Part of a small language model's weights.
Size: 16 layers, width 256, 4 heads of 64, MLP 704 SwiGLU, vocabulary 512, 13.1M parameters.
Architecture: RMSNorm before each block, rotary positions, no biases in attention or MLP, untied embeddings.
Training: a variant of SOAP for these matrices, 317M tokens, 4844 steps.
Each number is 500 + 50 x the weight over its row's rms, rounded and kept within 0 to 999. Layers, rows and columns count from 0. Numbers have three digits each. The size before them is the row's rms in percent of the matrix's.

# layer 7 MLP gate, 704x256, rms 0.0507, rows 464-572, columns 0-127
093:459534484487475521450527475539560567555448554465489434466483523632524494579549485452445558568516548532519447467545503436520481488517525518545528460456474513516507475539477407467469474545430505464483523500464490431486509535559451507526436548586599535612473486459506474561542584503513539484521513503549490465494453511471516466506620531553558478529519438566528481567496593419398521510553
096:502486575444520506481463395470484488482509510465492473536481458442515394593536561548461499505496562502537492502376477518419484568528495543528420505539508592495495499494566550499580520510562559529500500474523503510559526520486534521526590506571510443507558507530483579519510504487549486472539521537496460546511437540568601462448485466622472518415508494549433537396573489552579500562491
095:478481531506519511470560531496450551495515440477473441417491459488502526539480464519465551503352537561470537484527444495526517398539504502466499399608581528553479568448463553565539449472451555486436563519509481591511446536527531501442495580480517458500457585504438551455448600500521549457503529446576534570569537511479471639593550485540527469523481457465514495621473574475440522613505
097:447505509439518494496452483515525461539478496576496486441525458515378540431452474442483512469522505568464472511448453417559495491463494455478500442584479584524538447509505544514460399494492589560424479644475534579600497502523523583571398503482546428566549533539446521493410507503470439539593440486418582539445591507476484486441463373465510324503434465601554565580575471438520538497505
104:382545501608533482414557481477474559459505478537472508398473463548477382534482576508489599477425497489464396458439484406474527530440554597534601516411626544452543543529518441501425535470436507401523489523427486499518532525600478510603475462448463489435510488546497427418482589505450433456565521475549557511440552510482449503542507465472444536464536495441488496614515429468472428511534
099:491488502533517604572534441434419547503479402558527526463473548481450539521391516478543513496531449530509576602424515479520540473608497546480499477458453536489373476507556414475311535438447422480495467537464422546523498545507574555511505412463555432407452441480432459490505484516499579456503495484539551489526551501490502444522516458481500473549527589500544498481473575502443504600413
096:490552503594471519483503528530460518540507458498502490496498403496542463486568558578503483475528512606435524540490467479520525436476555601462429491465570487448596508496538452531524458514544543442541659502485463592503574450498568572477458479503581497521491432517531504478517485575391597538576540483534506530580565543554506486516463493514502499483448572554517547507383538486431482498459
102:482499481444459386392482539546473486514505484506506596583478533491487489402500526510495464515567555525530460538423536503384537517473469464486459550459577469563524531458507513564447583485498567550469567448525500478416495552452368550612450556560507530513501523526496452420569578506582518509512468541569553480622528568574494534493500483505556557503544489596589566520533519538563419516493
094:516485454434442482504641460577521493483480494435422572523547461427483491537490554534476495479491488491504475544499519538509447504442592520555498543516407485554463601458526437508509390533471494574502580551463496428437427483540365456545433483545603495499497511465519505443483492536579545434505495581427530488466420490426485508397499600413460517435519491524431505543498524527480534550533
097:499501430459531551560440433543513527505486497530437501543412487550505468461498539454497510483489525637557535623453462517482417498560471564447483419512510555428434548467555470481435467542561428445528552465484596488509487485516532536518549511590555493435465537517478491483492485400465495525520500468403481571518412605496553404594531438543483444466535558543583567497445455517586520498525
119:509460536542522483477485532479395530470512502575476497520527462538557487592372568447418609466579574536510540483424391460510502619545528545535484576485482460507616490449565686536525498456527514591432475485471535546532495519429568530490534458459434520557550473489523435500436498481499517451392467473527467507514498624428671435497466518517551481559482532568489566461543458550517510549548
104:486557451461538477506455535466531485544430493524463553519479511441520406491458565484511578463576461612565460550533448465481432550589559525607523563516485514411572606458487476521559497444545572508535527500435521534575461564503431513551516640480448517506483527522555563470508464497528543523557525532541478640445496488427458425548428534576525494555480535529515490437612541539387520497431
106:468419516488452517473497463436536472606491512540346437541476562487552443496509485484515580496561539493475486564501497470505548527471463523470388439539577365560422441512522508549501459467537518486433542548486550501541534407412508567415483408387541477536562485446495451561558503519557348571550526525452452486520459521491471466490622405542512539448544554500471453491551504413458504432494
107:530473420470464452507488460518461479529475548469553504498450525486538484505536511539436433441483537522483524457478461516477493409515421509425589460540469547511549444537475480406399520493601385610475551465524481407444482537538559464441465596543466468461455527537482571552458543447418384499511500517465501468483560535506407495539572471490381555533440513475399487460431565503454514431507
090:481456521488406481425596449548543464537480487529475533473534490362518559478537510457579504442546511490436532512497370541417519544566577510523420492561568481426472478569510443507462480457600563508441509553496487526524427551535490557456483502549482445492470525432506499442459586579581566473547441478460522535462490491567442472503517576564413538489486632437413493484418464564511461478558
098:504529431529501536510531399498429497490460567454539534499549452497471551402549564467512444483457429502562563500488521497463507549464485460494491479613478474622480504462448494507462478440493458441563428502554493483466496554465481466504524527513487565520496496510538590546558458425549644430509631535582573504505564517466462528514420464437519487443502419506492469592426476535429479529505
099:517512587457522448528448560485548573492515451488403487390489519516482446456463527418535493531557538494443543500429477506520422422537554516451478522449502439527465497579530516588528575537512544435499431602496471429515511395466532489546436445501451544519520449571472492439595537500457490406492432452537501481553592526520475426520488469525533435555503565531503543464557439515493566470435
099:503440432492497544533538535572422525510527498495442510567475546537374467484515512495489484412461532544498570539463418457415567501496504533455544405465503520476474523585528454472420476478482465449541510497598551449555511535553505515480488494482510450472521481405543499506546541520481432546431470584461508559605473531523450546450487540422466530546363426661519598513517418489490531528526
096:573529497471548434480500524502492497419438557514479484458425499487471423534478551443411540489549524483547514494485501438437453492515558505481454448563533523512517549475516465427412515602400563546530455473435430483527486557545401435419499550502476433535509468609503449477477494564544573485494474448577448483567441529506475584446379526379453378495495416431586462485476531495459493447559
098:399540505481560494475497454507488376538546449479491559483485535407478498471472577483531477511506493561484560446454493456526642565554526534536547570482464474477518542508479558439530575391498436531504449500501475493501451388552525494540610477479526499566442480490473564533547525433384527442524548552496396486531558492525507432490430477444510558449467550411402582472558479520522501538579
099:513428442532418473529544481450479481479536567595353531539429449486465493503508431460525468487565559395489505390540493455501597557535478558488402446578585509424577454468549458409454565463476451561497522492547488513579451471516503516534480454510474495484423590440531400541539464496578515461446545432575516493573476410523470487646415443539465402524487568564471558502486466481565556560608
093:456472473521488512494531472552478402493505501465548518504424504482479500509559516538499493465484508509507488487483492460507381421483491534504489580474473472535477453465562561437508436472560370466469459565468485498470589434418489336552529535497502474568511511470567429529534479513538507599476514419378532559529469423473557395517452496439471439469484552431462567536510485487577517490549
109:534460450442545486447455495455491506564471484536562558568498448479449441528508567405485535459561472523450447492478520475524493585541493551657490547462548450413573546500509466420480493470524607591495479589466507560534451559535526538575535431491515598499574597452524524503494561516501492450566466427471479546540476522497389537535456419473502442531487484507505493500472560563526612518540
098:516483569415504471425619483582461407561466555547518516394410480526436412400369400503546522497515554554464501517495467526547504502475461550487528536496554465420402473433523454487545536372511526509409489504536476526416551516436592587458437403495562578580487466476472554534472549429481482526530462469576528489505475546481543534449539482512468492532554501521476522456532541386508469488468
100:535488413522418569432493567506559514459505450469518479561450465571478515505473416525523471529468572525581517454524525491445472473485431426502547390469504496497493448556476527456542427480557557392513546471441494504453469499566485604557556569555530487480557534596522529386469550460492504492454453526338490463431467485527474464502421459565585485518534480547441479520641501542414511541489
101:529450455508590469486479548508478553521597420518496552533513525465437355500505524468495538471515405494510563396485450529549594542500512441579532472457477471497574506547453496466503487530544522552512434531423456450491491489547471538567475538526535501451590595507418491493492603489524509496476478474566468406569442515535529567452518499461537529484537546514560423598580525611547502568477
096:568512520532450505495530604504538437505534431464423569443559578521428458489521524607455610461505520484506449474444499532530531433479468570491477507582534516499513516458453558579507490514522493488471431592422536459490516497594464496392561537530458507538623529559520512569512602563452417542463506374524586502460506500541478524571510463430499522488529532440449500342478474393382537529428
100:482507505428546443428450518553429545502607458482451538498499492519558503511525507496538486483494440468587553507502485481543498504503504516569421482416510470586491593444505393415415447555524484429567458555478534529553590440512477481525477607504451471507504496442525453526513402445559460563433529495478470486416507569440507641489484522457495490503551569476497443522468428462561561526464
103:450500540535572534562530540460457516473554442468502475523506486509519489561610570519417494518429488506458522568593485535574645457544499392568451548581547572554470549547570506466542425446475584469544478580534557526512483543537587562492471584394458506535537518474570520442468495545510483536486465496417421519470468500463456488471594487490524500542407532551495422484543431438451512557541
102:482479502542496544512432521548475508424477460594493487498474483547541463613514563561490543458603494628531457517548594465410488528454507537443457488501510493495499552467460504470513622614546517610512469482397536504464463534488399527503518540546464585541534519518465523520507511536529539418456516443401523536462511531530521460454584407451574515514491524522546545516556513484572523532560
102:492540572565558482539523548551510595543505455514500527450482491491432553475504509525532487490430578449449467503552464462610580562543516511463497598591582536586427474558524548428444524416522459548526492532460511494478528434527459465492511501558487472583468478471485501499581502491453538431478473523524521552414432456431499483465490498498499536500445511548618520482503489515503563498617
100:454520478541412547512476556441484530634492551505494572429476495495502493532397558475504496548535501445476483513416529607531519550509444496508509576485519512474576391456444508447568539433487495477589517482486483562555434479440486525510590488535482515584424551460519457553538579520543481527513536500528504525599524447520567500478579553440467575502587437509505506523441519488477479560500
092:494400550431560473520449489508498432490495513510546445604602559531520379499448485531486492449523475488518444445531544623435529537541473574547535476516496390582513452434537462464469491511506494575370540506511537498464535486507445511473442549426557518552481517479503526554541528468514478543500480510565509502467536472530463526463458535381471433426539532467373536472432441559465460499541
100:540464418517489536543573513408563509511468484524505527432535451448569503516486522461514458534520498509443485473531440416486520614454496539484404444449490498486579434504526438454622611504520522448523402538538526540507577528468505536501472568424505516577530526438473625576535522546519388427489457397465527471488540483531470525534575524444491543591550605533536610495542576413490440597536
095:524494378523551513522480465491518476505545544528531522486414469569380432615540439448436482542465535504495438585502457529514518467524534569503542507380442421462501551469427480481492503454469444468490540518518460521499517591579533524527487488528445495621520514490498546504542588533488456563468478528409564562414557483462539422501489477552567468451449530603564498615477471588353420452500
104:565475507647489544484462515556484518458603489557568400617667421474450512507600497444586460488493577636512468628531483461539448440514567529501512405486547510469347546453494403547585564468449508470572527444493538448530512434487482480554458512491518449459441583490445498509513501533501405454444512559400554519471536517516522442480439575463496476468490538494462561478607505569470444473494
098:516537554499398517535529522399485544506489456463590461446473517495489479515498382425479572486481490538445475543529528519505521547582499513479513505482499483487513490458517507482432437430557399456523327469477472585485566503455463540438466523391493577430465535535460578552537486490502412489556533451433510465491498440427506494509457658524528572512451569577539561503461559545473496543511
099:526377458494467443465530433529467467431477522423481481466588497381515467373540478456505511471567450418601529509510482473537491489501507576474552527535558446529500405412546527532493498508562469628467447545533581488448467543570513457462554536468436469534543528471375495457503447420478528606470512513504578469480486523465495498472479608525504505507450465445511470500475583456439495484492
106:537448488492472496482496530447536557527544502495531576452557552535461452438433536484509442453607584468524415507493425600610570617563515537449508563554546547546484521534556521473440511585550503454516483555589545621545422478500557543501595509562380495572496508526566521454518558458445476517442410368479508535447544498505521527538495522473470535599541559574680457534531569460502538575529
102:513418541557445498540452550474538471530573425472516551557481513489531476410507579446484482481457531446533405383436523465572526559473489524481565456465583516486473438498419550499417553506617525503470474504556515585593456442491548417606473490462560458518466547480462493503513513472477474510415518473474597600563478560532518500598522501452603521559569576499470506425519505512424425567586
098:574602496472472449512443525553544477672460417468484405495503573527404480474433453502478548504475487522447494580483488465470491428505520521516474458603508476458471506524470480505510535443471504463521496485497459445522505522549536552463511530534448497499523598402423499574477516515452494439540518472468390528615534568570490475563514462563468488502577492488459561452567550597483506523542
089:490546468455461517516533507563469561533433521568489507494466596528489433514577514483410507459491490514554542566481508515433493538526558490527528479509507516510435547469499497543500539611476387553548496514498575468553498445492405561532502568489489477471553489602543541418523433513481501626537567453537533578413486560460527469479495408420490518486587549490523478541529486525415430566526
098:464430501494407464552490468553521554507564568456444505472411528495551513547598523542566436516414446472470454568517447429436515469563473525472444457497467523478481433463557491583494464538537492563482535504599479557441471519539458550576475581529470568562384516535400523535506472533407502537524514385478546478559466538517507545546443467522592505471548502449487529538480514577500430485423
098:540457443637463497492506420549549500506546466465489454486552479509554457580546517501555475501506556589504602552556503548470483489529529474506475521506567466507584472565520453518473550531533466415530570552618563489504514408557560532472470566526465603503525511582498546455436462540569583448618474420494524459525510444476467464483488525576598505494591491506462517443477543533529533507538
090:468454458540500533472485494490501505467506523567483506498562436498485465525407452455499528474477528472468444515595513551472421519508419553521459448501547492532449433466609523544471492535435533484492520449524473593435423507444540571466399545511514416418564519527560472466509485486506550440522450564560494576446512579568602485443431549466398525486432518475526541480432432485463459598486
103:550418451537490502466614491521444510525598482478467492418573521496452503541508491543596442449467579467476458493480513494497501642576632520430537536452447443468519523543445426493505514449459452478457520533452497481473497458502410465463531511512490513503498446631497494503466395540450455503483459498535445440500487527581474545560493480564470470526561587536531509508600505435411527506497
093:525483493520508464542621507537510519514513505521493495555475487579521466503476453482435414453475526490474531468448503538585455539619520487495435564539519478436554522440554515514473501539508421510546549537515515450451474441528477636603455530523569465458402562628446411444441515462529488485465373456519503519446475529564452471491334571543493487482461598502478428479576397476463454507462
098:437488513444505502380493546465548479513511555498580464453558479520428470549546481478599560551523502625475547483445493444476488557550512485563467538406581534459483447499498611567526551532429452489488523471418401516519484528466511491448454547564568615499575522508470500464427567448536472464450526452441522493543596513502528619445487517437438467557544454426450494576608432423519486545477
094:483501608492504544522510517590487427484556486412544556470522512554517587527512548509589510432541494519551430484511554484559454468570441427626491443596461573545481545523583584551534470516537552489596550452460532472482485530454512547475489631476414483488433461521535527543516498505517482579424499565509552511568623539544386487481452413491512501458461533532547479526451494516488507512511
102:420467530430502550443551389550493511477532545502434508568505517527534394525560476579606449497559494537462553522499463443437533464471428459556490441479501516510436586553458446513523497462455574432408416477544496508438428492478482423531529475649502630512539414503527561528381553462504534488442512593460487474420494566431594499516557475446481468530505486426492462519531443501472540551572
108:436502599443499501501563568523446484549546487498507483441547571489472516514559514416574459537482574530469533446531452615490500475499562385557522516459521442537479610468452557585451572551474539438567512509536528449550686481524578539545465569520552554517490462531472507481503506503517479477593516450552480433458525458576380470431553461490543568584570455439519423466457490419497453515535
101:474446459494439510453474408564493452494502520516446590442503512418537443492536571523495544560554539495447543503499581471535494471550512474581513487514512516568523446432591481534598553431456480471422560464486431540466488508492562507417554575544552488468480577516464521477600521514565562401451473513497537445516534407474516438515560438573519491426585383513520508531403628541502474494611
106:446443505515431458510472496461568544525420501535476440384470506463545557484502464495482482506451651487402517462553550404552381481522496585584415432534622474535522505522522528484562442522476446486600478564587402511584518476437557512461458531589591536519580507441571494473463514494507427525489455479552498541485555493550497467442534538429434501513520558493542534555395460538411477542469
094:531524443483517575547443602573513501526479620466571518540419504550395560482541421584571506588439487580494488496387441455467467529434482550528482539560506417445531554498538433495475563479549488588546599488420466455487554438505478474530477509530493542476452417473628459509481546380488523459536509457528471504571531432545561509456535414406466534476557433478537511508448478414475485484548
097:517392514449440576440576450446565475352497522449436447493539460569523408519460483517554494512420434458467509452412516534484427550453473436443548514497539480528518458432535454489488535548474515519551491583532483484457539555520486546483464512511508420437410448522566424421472531492526477507520553548477449492487552435502474553445439445601462480464425595536544603470538405517476507493495
093:625451519513466548568549543517453482517449472495546600570470498542492527512490499502465545492502558435483581479469421566516468520507479445461426524474471477469532507493599473469465530419503475606475519512559465459621494501481440482497427564494455469503473575464541484477432493482414438455536556453447605485481506510594479612545469569589407565470535538409484524494435431480405524489525
102:503523483417512483508602440545585609555507345513510483475546446497463437568459555558476522440533568541454556481479520471489569481606492573464464527525488485477595435498500530497502513553490566533461420534406572425507448471487507526469557553477450415511504498469342413457511511498499487495595514447457428497620468541478515396479552474491504513519495505503610495577498526469554532383537
106:507510453480431536488545454473547485476497506443457577480488530558373439583414488453523534533465509373453404545480416402456564528543512576485554414546460486533577481425524467488530504449499493485441568506541484536564458521504521590521453520504497552504421519445414497534491540429503456531513436511510560486559605444442474405501512488501497524545451443479576474498462537571472500457406
099:470557551559545530457545547474476516478460530496447472485542465426472544483481453446596493443497560471427507435474534485462596471448420517494484519527507396481462562599481522441584508539509535509476582558509428512443610423485479502522520507597506572500470468504480502450538531456612425607447468571627506478516445504547496485511512494516491532535570624560437528581503559476504487567523
095:518490591473530515543482474475466395494503449457427476457479501538488561429461528522515474432500506458475526534532567574514388588544458501468496478484507533492546485475402479476403475451423475529429481472447565534495480414542575447511540479431538415494488448577423517468524484565499489526507476465491523532544525612471372487462519380512541421525545485530481589442604488579582526517523
096:445429458508487462552507564470472551585539587463512408554485631448501546569560518557480509476473495516448461485379473590517419542518489663474467445526544469539555575511488579463483480539587460552446540565498386505500537504471546483462337489461520423572441512464495393517476555404570473572565525552544488422481520538506504423434449502432465519475553508498509464559472496471520461542500
093:458449471498474384521448493476564397511506444491443466516471503401448567520457521486505569545466437516499441420551668526380535580544617583510536544488564439515459537505458448447553523469578626477512446550497527498509497420574509430417427542565514378572495450454426496542507511453600592581535497445472440490534590541474515482506529467570476427490541560459516427477522455487545459480445
109:533447540556546490489445498491459452515489407504392593540456464547506489504442434425451498462542565513419484547598460422468450498492484511543445546560412475510519518345472530525450520514476490490518509453481470556494539544492457440579444494484474486483516513557425500466479446529474553566534443477501425536513486503538485453518506522463593482456505556556541522509572429620532550543488
105:486515473424510465489503446536572525565569497449419412485475556479591579503422531533506534452562476417480523483511524513522450418487498613506525465522518530490436509537422522470447556550532467537525504474512478441477501498521599527493578599487479444579463524475487448532467541524509507429439541412436511442416509435495512523455529482507647521467538538420573610510461471532514452535477
096:513519484493509494481535473509508525447521445473460581426578542589521463538496608429466567521485526488610542513569518484500458548549479580422492507494582517478475507499479423565558510430481419483387471420466553529401463441512520496545447505525536476539504526481502432460581510502449443469524429522509515589492501443537523378568518502541545501477491407583472454498494469424558519538489
099:563489496585445414518490494495445455532446508509375529568567499498481519535520475553421568519482414500508482437543503556468527514545382522519494535616516477481492479500499494536451486484463543454512439527425550524483598505527515429569464475444506437413573504540424454520451584401502419506490506461477475525499508527496441603439531503508468624560606545517407527448508529487469542504458
095:500484359408529469542523485459526481468558463458511522501556557537552512419447382452537424445457518478484531456460545441558499532489541539425580476555468526535472515523474479529525475458537599417385455579505478514500531503560501558428496510515466397561496655527408509450536389506515518472555583522499597487452616573466544438539458615544482462463424555577482482533481486429551473551442
100:490516469528499468520513562484504512434482514463495572508559498570538505471395482485538473427539394493492433489467487534448483475528470572626464473463473423486395621500405547578487609589553498625549458536398551496524573480496509444459474559469464510586511563481531425542585534451494514446488535528461386482533499539449536436481525498528447408506476552457476508443520483564460530431438
101:528447577503476444340627558476515431483452524477454483552496487481513539582547563489493410515556482608493479431503494488613464515529537501475473491443429515432435425466567393512494526507508594516518437487489485585563409466541504484596522532436506497369472473469447523514477494438485549493473595528434378558539545482546537442523609497534484511482548497505419428512448469497501607597523
102:447432575423510441503415533445558492448527607461433520458496490508592496528540478442428513621557501538432449548559627518635537386523413425470591445471590494526511427515460445472386543424439419531526511534514537479536549483590402488494476491501440504416506518549487502459479610466415517481569454524500521445491375547462532491435456564496482415505586468459521514521533464475537528514443
102:524383579476458504492533480602407442481483522526584528492548506551524504543497480551415536466524496434548479490612494486542520508428561502603460414474391472430493396475445566565422533454552477527479475572534457489489480482369547508511392505434587495515503461485570532441509510549504356562487445417549542506443595509434423525597514496562571552528497541517535464413382570430458464507521
101:415411440491509484441468548529513510612447509589375481483516537519473586445525486495483511525529497521548465473533481556458560487494500531458512522506593537543498572574520532496548453551539583487399452559570561574533482550484512469446572516516603483484450623533557489467591492551460537463445502507573442530571422515518498450536518373482494531530448498454525496556548555500422461561507
096:553500519458519553429579530473486461424513485506480574471412541505515507592504563493459531533499392486506521443515457538445476617381573529424470522537443485600490484479470473455405473467442458506507490472552443430503502582425512505420531526483480510467491555449466521543517443545559515431541505392506473457467449482438596470495546458400535521535543597424589503538434451503599466498421
095:504419489498561415468574493451556497477492582440501502518596458511529506399459454523446520459440585561464497524512526490487483486435588495481375511476514499514498558524462497491486515465498435492536424597483485457493542435553525490559520525456505554387496489399465421524481566557529575507535481411462507532533397480572565414479503438435517528487432511552468423532441453497481618559503
104:438519508461415502473515391555491444510606506474519506494450570455471513552460454480471512527530477514495527388422525540510526528495535406491498487485430448414455510485500439458487538421498602549563424551487461476501509539488547506434555447472599515494570440503528445484565531528570473503628529471495458504431509605607422484515501560529501569463440631530538457515492496480492412533482
099:512514445468485565523569406527513465489500529402443503563470393495572535562520492375460455471533542444559629543583511415589456502457551471410488416553545462513513426508464559479544532530461479436464602480489501566597569521471528507499593477482448526508523435477445513473446498450419476493462505517415518588524553496407474583509516491547384468514501435534461458434577550543594474457467
115:531428454385495471373497489463556452515577493564475553507569498581529480574565470539565491400448528619600521583483448446441484464592505563541440503517520505500427485429540492501469564465615553518527445484547471410528502520509541539534537472485424502540540612437478546448528512496521388504575455525516542424513381559521411465500531372505516577513551554498431472513518544582387504495528
099:525463480493522487575498553525492538477450468536501487517478490515470447515433565591357504473502529553529439486459563556447486488378479505608459518480542471479449430443493434401366552479580485530428571440556528542497428601561540469532447524449487566512509539426478459515509394568506523450531447577535399520592480540582532487577485556614385551485531564494565542504469544506577536466527
107:434452421543490496459487530590541588478468439459532449431506393528435456471490531397566532507451484464503454484514454468560522496522543440595524465509528560530531506413495552505427582468540481437461482555481474442552388460476589584519552541563387514505428476523479521514354558473506575450502503499541623567509456422558491458446626526548510589432506493587462556479471503543512492425530
096:440528468511550407437423449511471511514527505542494464443496573553516435589544524560468518418543501506372551622510501492495478523462397459515473529529485427429492468554416528491523590492555516443428402525588524508549457484508445522501502522440534551563515444534549488413519475481386533498534451498413534521421477470501484476546408461462506486584651439487542534554476584568355540462430
104:547551547511558525576521533458451387541533557516556486531503539466501510544466506421471552428517498515554498441487442505515556541517514499490474446606525609499560537638509494437441522578475539493470548463513494536565528472514441498470498560501535580490445441525471459453529539520523568483417486529495519562574548566545518456541538495371499576461498544427472476505516481499489516569510
105:417366525439453537464568568527504528478495518562409426495455452490421500520492449445507492474455454540527515557464483508472509546577479415524514547574512498501483532588329423590487520484591579542525429592481523589463512513575474520490463530558536471442527512487436582527560514516415485546508473495435470499575495463525497489496462433516496497547483522504433382545496491512492460403450
108:424563490441440479513467505499438435500505475424544420550501438548507497515582645458501429495493530470513503436540479556526499512511454553386553462574606541450530398474546495558526427586622448504437528509488429530537428504514430581557497394537546522482527495505540470448632523562503442481566521470542619473493393503586480586403576508474416463539522506507526551575511557511439463557545
099:520501539542449546452516518506475563475473473495563471497546453454503530516533473486523450535479514538443610493507476435466412547461542478416477457467458524415436503489446525530504592507452458476564471540394538481393521572513558394484405503474517415433475437464534422533515542448558418468434536451516447622523499496527379426489544482461556512435392461551530383521514420506422487505476
098:508518505482467565494521535534450547565474454536433515466533492583437433436542508515429596478489571537505475474543479517583533543508488537506493608491515592506488377462401473488550398492473439461541490526465568509521508575454440518490513599443471533563524440547524484479532515539462484446519513368549477484529491534565437521473456508575536531500503525440489634537459559410478412504572
095:436470438593458502506446543492551430456503491493530477435494469456557466467546493591563462362514446453485436526463509481471519507603443434504519453478491522424491460507488483511666505508535510480510509485480492478492433527462460592443451667455544436489414381574499580507498500484441451418471448476541469494592470477507613553489501486518597551470472561516508483438556479382579496532489
093:456483529384510505585654517536598483502493541490566488446357405500538468406427524445518465526417471571554488566472408479509476462476484398371525486473554512493489512483487459484485559495485527549494495493534459427513536548476528522495550507558456547557466552510505569543486508438544574479480486562428546456546369503442484546389472458456501510557518418516479614506496535459434475492558
103:482520503466467485560524460519426517535483500492509343508586571532457492572562539483505513425524556510495525448424455567535436452407430556490508499442460501482518579504531501548413456548496584605463494472512354538479486468520642535549515506522565476570440511507432536485551446504517443454534488530581434605503522423462417526534494596537550529493552575487527558484496483438405481459495
099:506494551561480572597531381508443537451621428580468519444541545546445509459488577526522489589419527560487524582529498492534477497458565513508424517387532430542546439560460424458446483442456514429421507521421533475597458490505513563534460465471468590483527489580611543415475547540506533465397523533488504597487522554467538328513453489568506533464537475486512472505580547556523490551560
100:510503524496468552550509535489490545443532505523452593458563528512573572413480461530495573492487636465446533369522476508498510580574501482529467445442513576453496571440543429441473476509421518541494504402442539516503534402523487546439563512467528459487499510517518568549492471563568402563492433353583507530474459521515474501529454460438499452619507461566354468526448475515465551559447
095:534438399444548526543550422527406520437527449563448581534493547510434556498475510488475495457499435526461518437418514484485489512559497615505485525504507457506511538482590467495557493563547461476537546516440415547520549476516590486536567450468571436551536457566518583462482500531519477560437463559489464405487477534494475617417466503443413537502458603460527533507544476362443511490475
101:435490554479551472472474546507477534461435528576565572508565539651498479461549423443517487570548414472450550517466557521474449468546448507415468538487547424476527507540552446467424401458466405456430592497527514406473531541523570517459485505402431561605448602504522501499547568436439515471579530451494523464657516441482484500484534496471574521520451597548505493542531526564505490455507
103:483619464515429472573469548476517496504526532591563583548497461535486485527560455372491490448468519487511514461450479372454568487484471530444419501542588492492459544511450501405577479512439525454536461471469450525464472527581522498583534501556486351479546538515476522611573515504434425446461464481493605425452466480399526457430437386472521484465567472511377471513475565475439519446511
098:528425472481427533443613509516473417510564463494552511494560542492463507538473539583572541551473540530494496481471503525526468420474474455541532597498597552506468578509502548436532523517472489586481499516525481461565491530481484490581442535452429405515516476400501545504501504479551477479456506430518499511563449510464427440449429513572411492490556498575484370475597467535560564467496
094:427556447495436543390499464491469510486508551547450399514466399487481506493524493432456535475432523528491542491491539400476500567451404482547514453378462457475549426553405399502478497586464536499555506564592507553547575575499479516589429534529496423432498480497518506536438480481575576524540510563539509519504494542473529481470440432543508503487523543460474452478486602522480434482465
103:526480520555518446530465543397513436440581562633601551517498519540476474430576493526473568499478527592442547449422584547502577480492532489570608606505521452448426508553503502441482534526466454494523508489470479502523512583446536519505419491461535469458550407492515472484497490567454501457531426435526543528586496409500506533489428542566515445496508490549508497517510437494487405553391
107:463475450522464504385620486503502478501611482495519462468439546390557525442503498545490429415458485622523538467466513624456517620466556456579580440511494515498480462510485485503366487480529458458457507497510503479489488428403524523537490515476545402502526494523504430515518450534482462532479448518456505556491610579605491491600531489509492465610457453450481530423465516503377518450501
096:525442530485506484503562379466480537500525494488379464497408633541590503439510521576488474541581467486455479447548430536554491526553469495453470515501448510551452515391553466518441572551521512493441516479478489444584388421484511625434513494447505493564440488434420498573433398527427559466496509484521533476549514601578473441541593547486538532572588465491402500588525545578465464478526
093:538484602601506555568469580405494475481524502512461501444535481408517363423461418477412524528439532444435542461497607450506561591489516448509470491382602445524493470393475549457515400435489454413537503570484562521526472488419490567499427432493541537638584468398572447486518475486490511504498552516431504499492453438525502502487524466519477519509488572470503517517466564512560513520482
098:579551531491484444533504472548512513397505475562556538513478531575485579515629540489431482537422546490442470469415511481533324504471504525541537480527481495497351510509446526539438538538522433488488435538611540488530405463551454459540444412504576474428565571507512573468486547430537508527573656507461493545500486503533538570399547564498399555496521428517528517545454503509473615474515
101:530489529574474459490460409477547459472462407562512490554534428480554462478532547618554527489495496486415519400491519554595534496521483519474557518467446525458496523475431567497437496498490568526486602504510453492570510369549411476473471521481520492482547546508523471383445477472425520441518440519483555483444436475542444460476490463404572551497357496494523518537505567508514412463544
100:486590410464455507487556542496611466421527572455472448523559481588425536518485453546519455436499622565403443595459479512482484536505493408470538475508471485442475500448489473440470417516521431532461578535569481468533537488530577610432480555449456468631532488491506504519502505515438430421375488525592568600529569496553541541464437509483537441480426455574510470484491488478402484528508
098:546549466515505627428534535627611516434485525479452583479526525463397516563461501522539510516508483517500521468526441546494477530518563475538559423520514499541505533441497454546503516566457466594576460573450498569558494507396412468398469533415580488520520512576353566526529479510474502477506477564471429477534497567552464499456509460493498649550540574533559493608561487543494532543441
098:553472419444426435563502476516519581492485479522585537381556474551439523487495499535443415542574484556480540466466518537467566499538536470495486509463491549509499491448511490511527367577544478444426571386479558445494495392476563503511465436460462592529496521562482525507512479498594523481475455496508472534466565480535529501499549633365474543570452483482479407493471529439486534549505
099:528474601584484505584552538433419494554538542474527440474493495513525473534520551398511506567438533473475554494513543484536510546468471578542466576568382498427517459515399498522519474527549473472544533504448588451432578483528515474483581587429479390607496395466615568439494501514515446503495522504537536546408489419465523542462532587517532577510507495479543506445571481537449537390559
102:540405471479495446477569386577546479599526513471601491548433524514517482514504574540467401435441508516499551552508529484512441436467481490429584553481425490401463539583525473474479443550462512516475441563622493500495569443496560504443563554492512462554556522561527562484484496550450494553494511556495547564620539615599550476508445524456460385518527525558569517523488435486423491431530
100:543498529475540533490486450517450448587432520548482461465512430427386588489490527447530498524600565512400560465510456500569524484486480578557521601422585421550509526450512439583512446479514503428522407528595494485423548496537500547487458487552476526487578537453481500521420437497468417522474459510484531428548504521510500483487473458456516476500514511475519476524459553443511459541537
108:512431540543494469550615531546588469537503547523481517504503566539462457438424441525590620474487506477493440562578423512560504527592454510531432484520521513511412562527520475584367531515495523569495554574462523493526470515535574451467496491440495519375442481440527499560484522513480490472487556541441431541579452526597539531401501424586623528448452498618570465484514520540450566494486
109:533512450487433449503403481549458517483568503462457534504492454554490414564487534442525494523477492562512623536439463503432465449507497513581516593494401441536459529559441515454435501433517443545533458449463507532453528510551437391493434549481577437436447470488440499483510429437503457501484501531543488510482434518457495545507538492437512525479495475508551566571466408545507502423433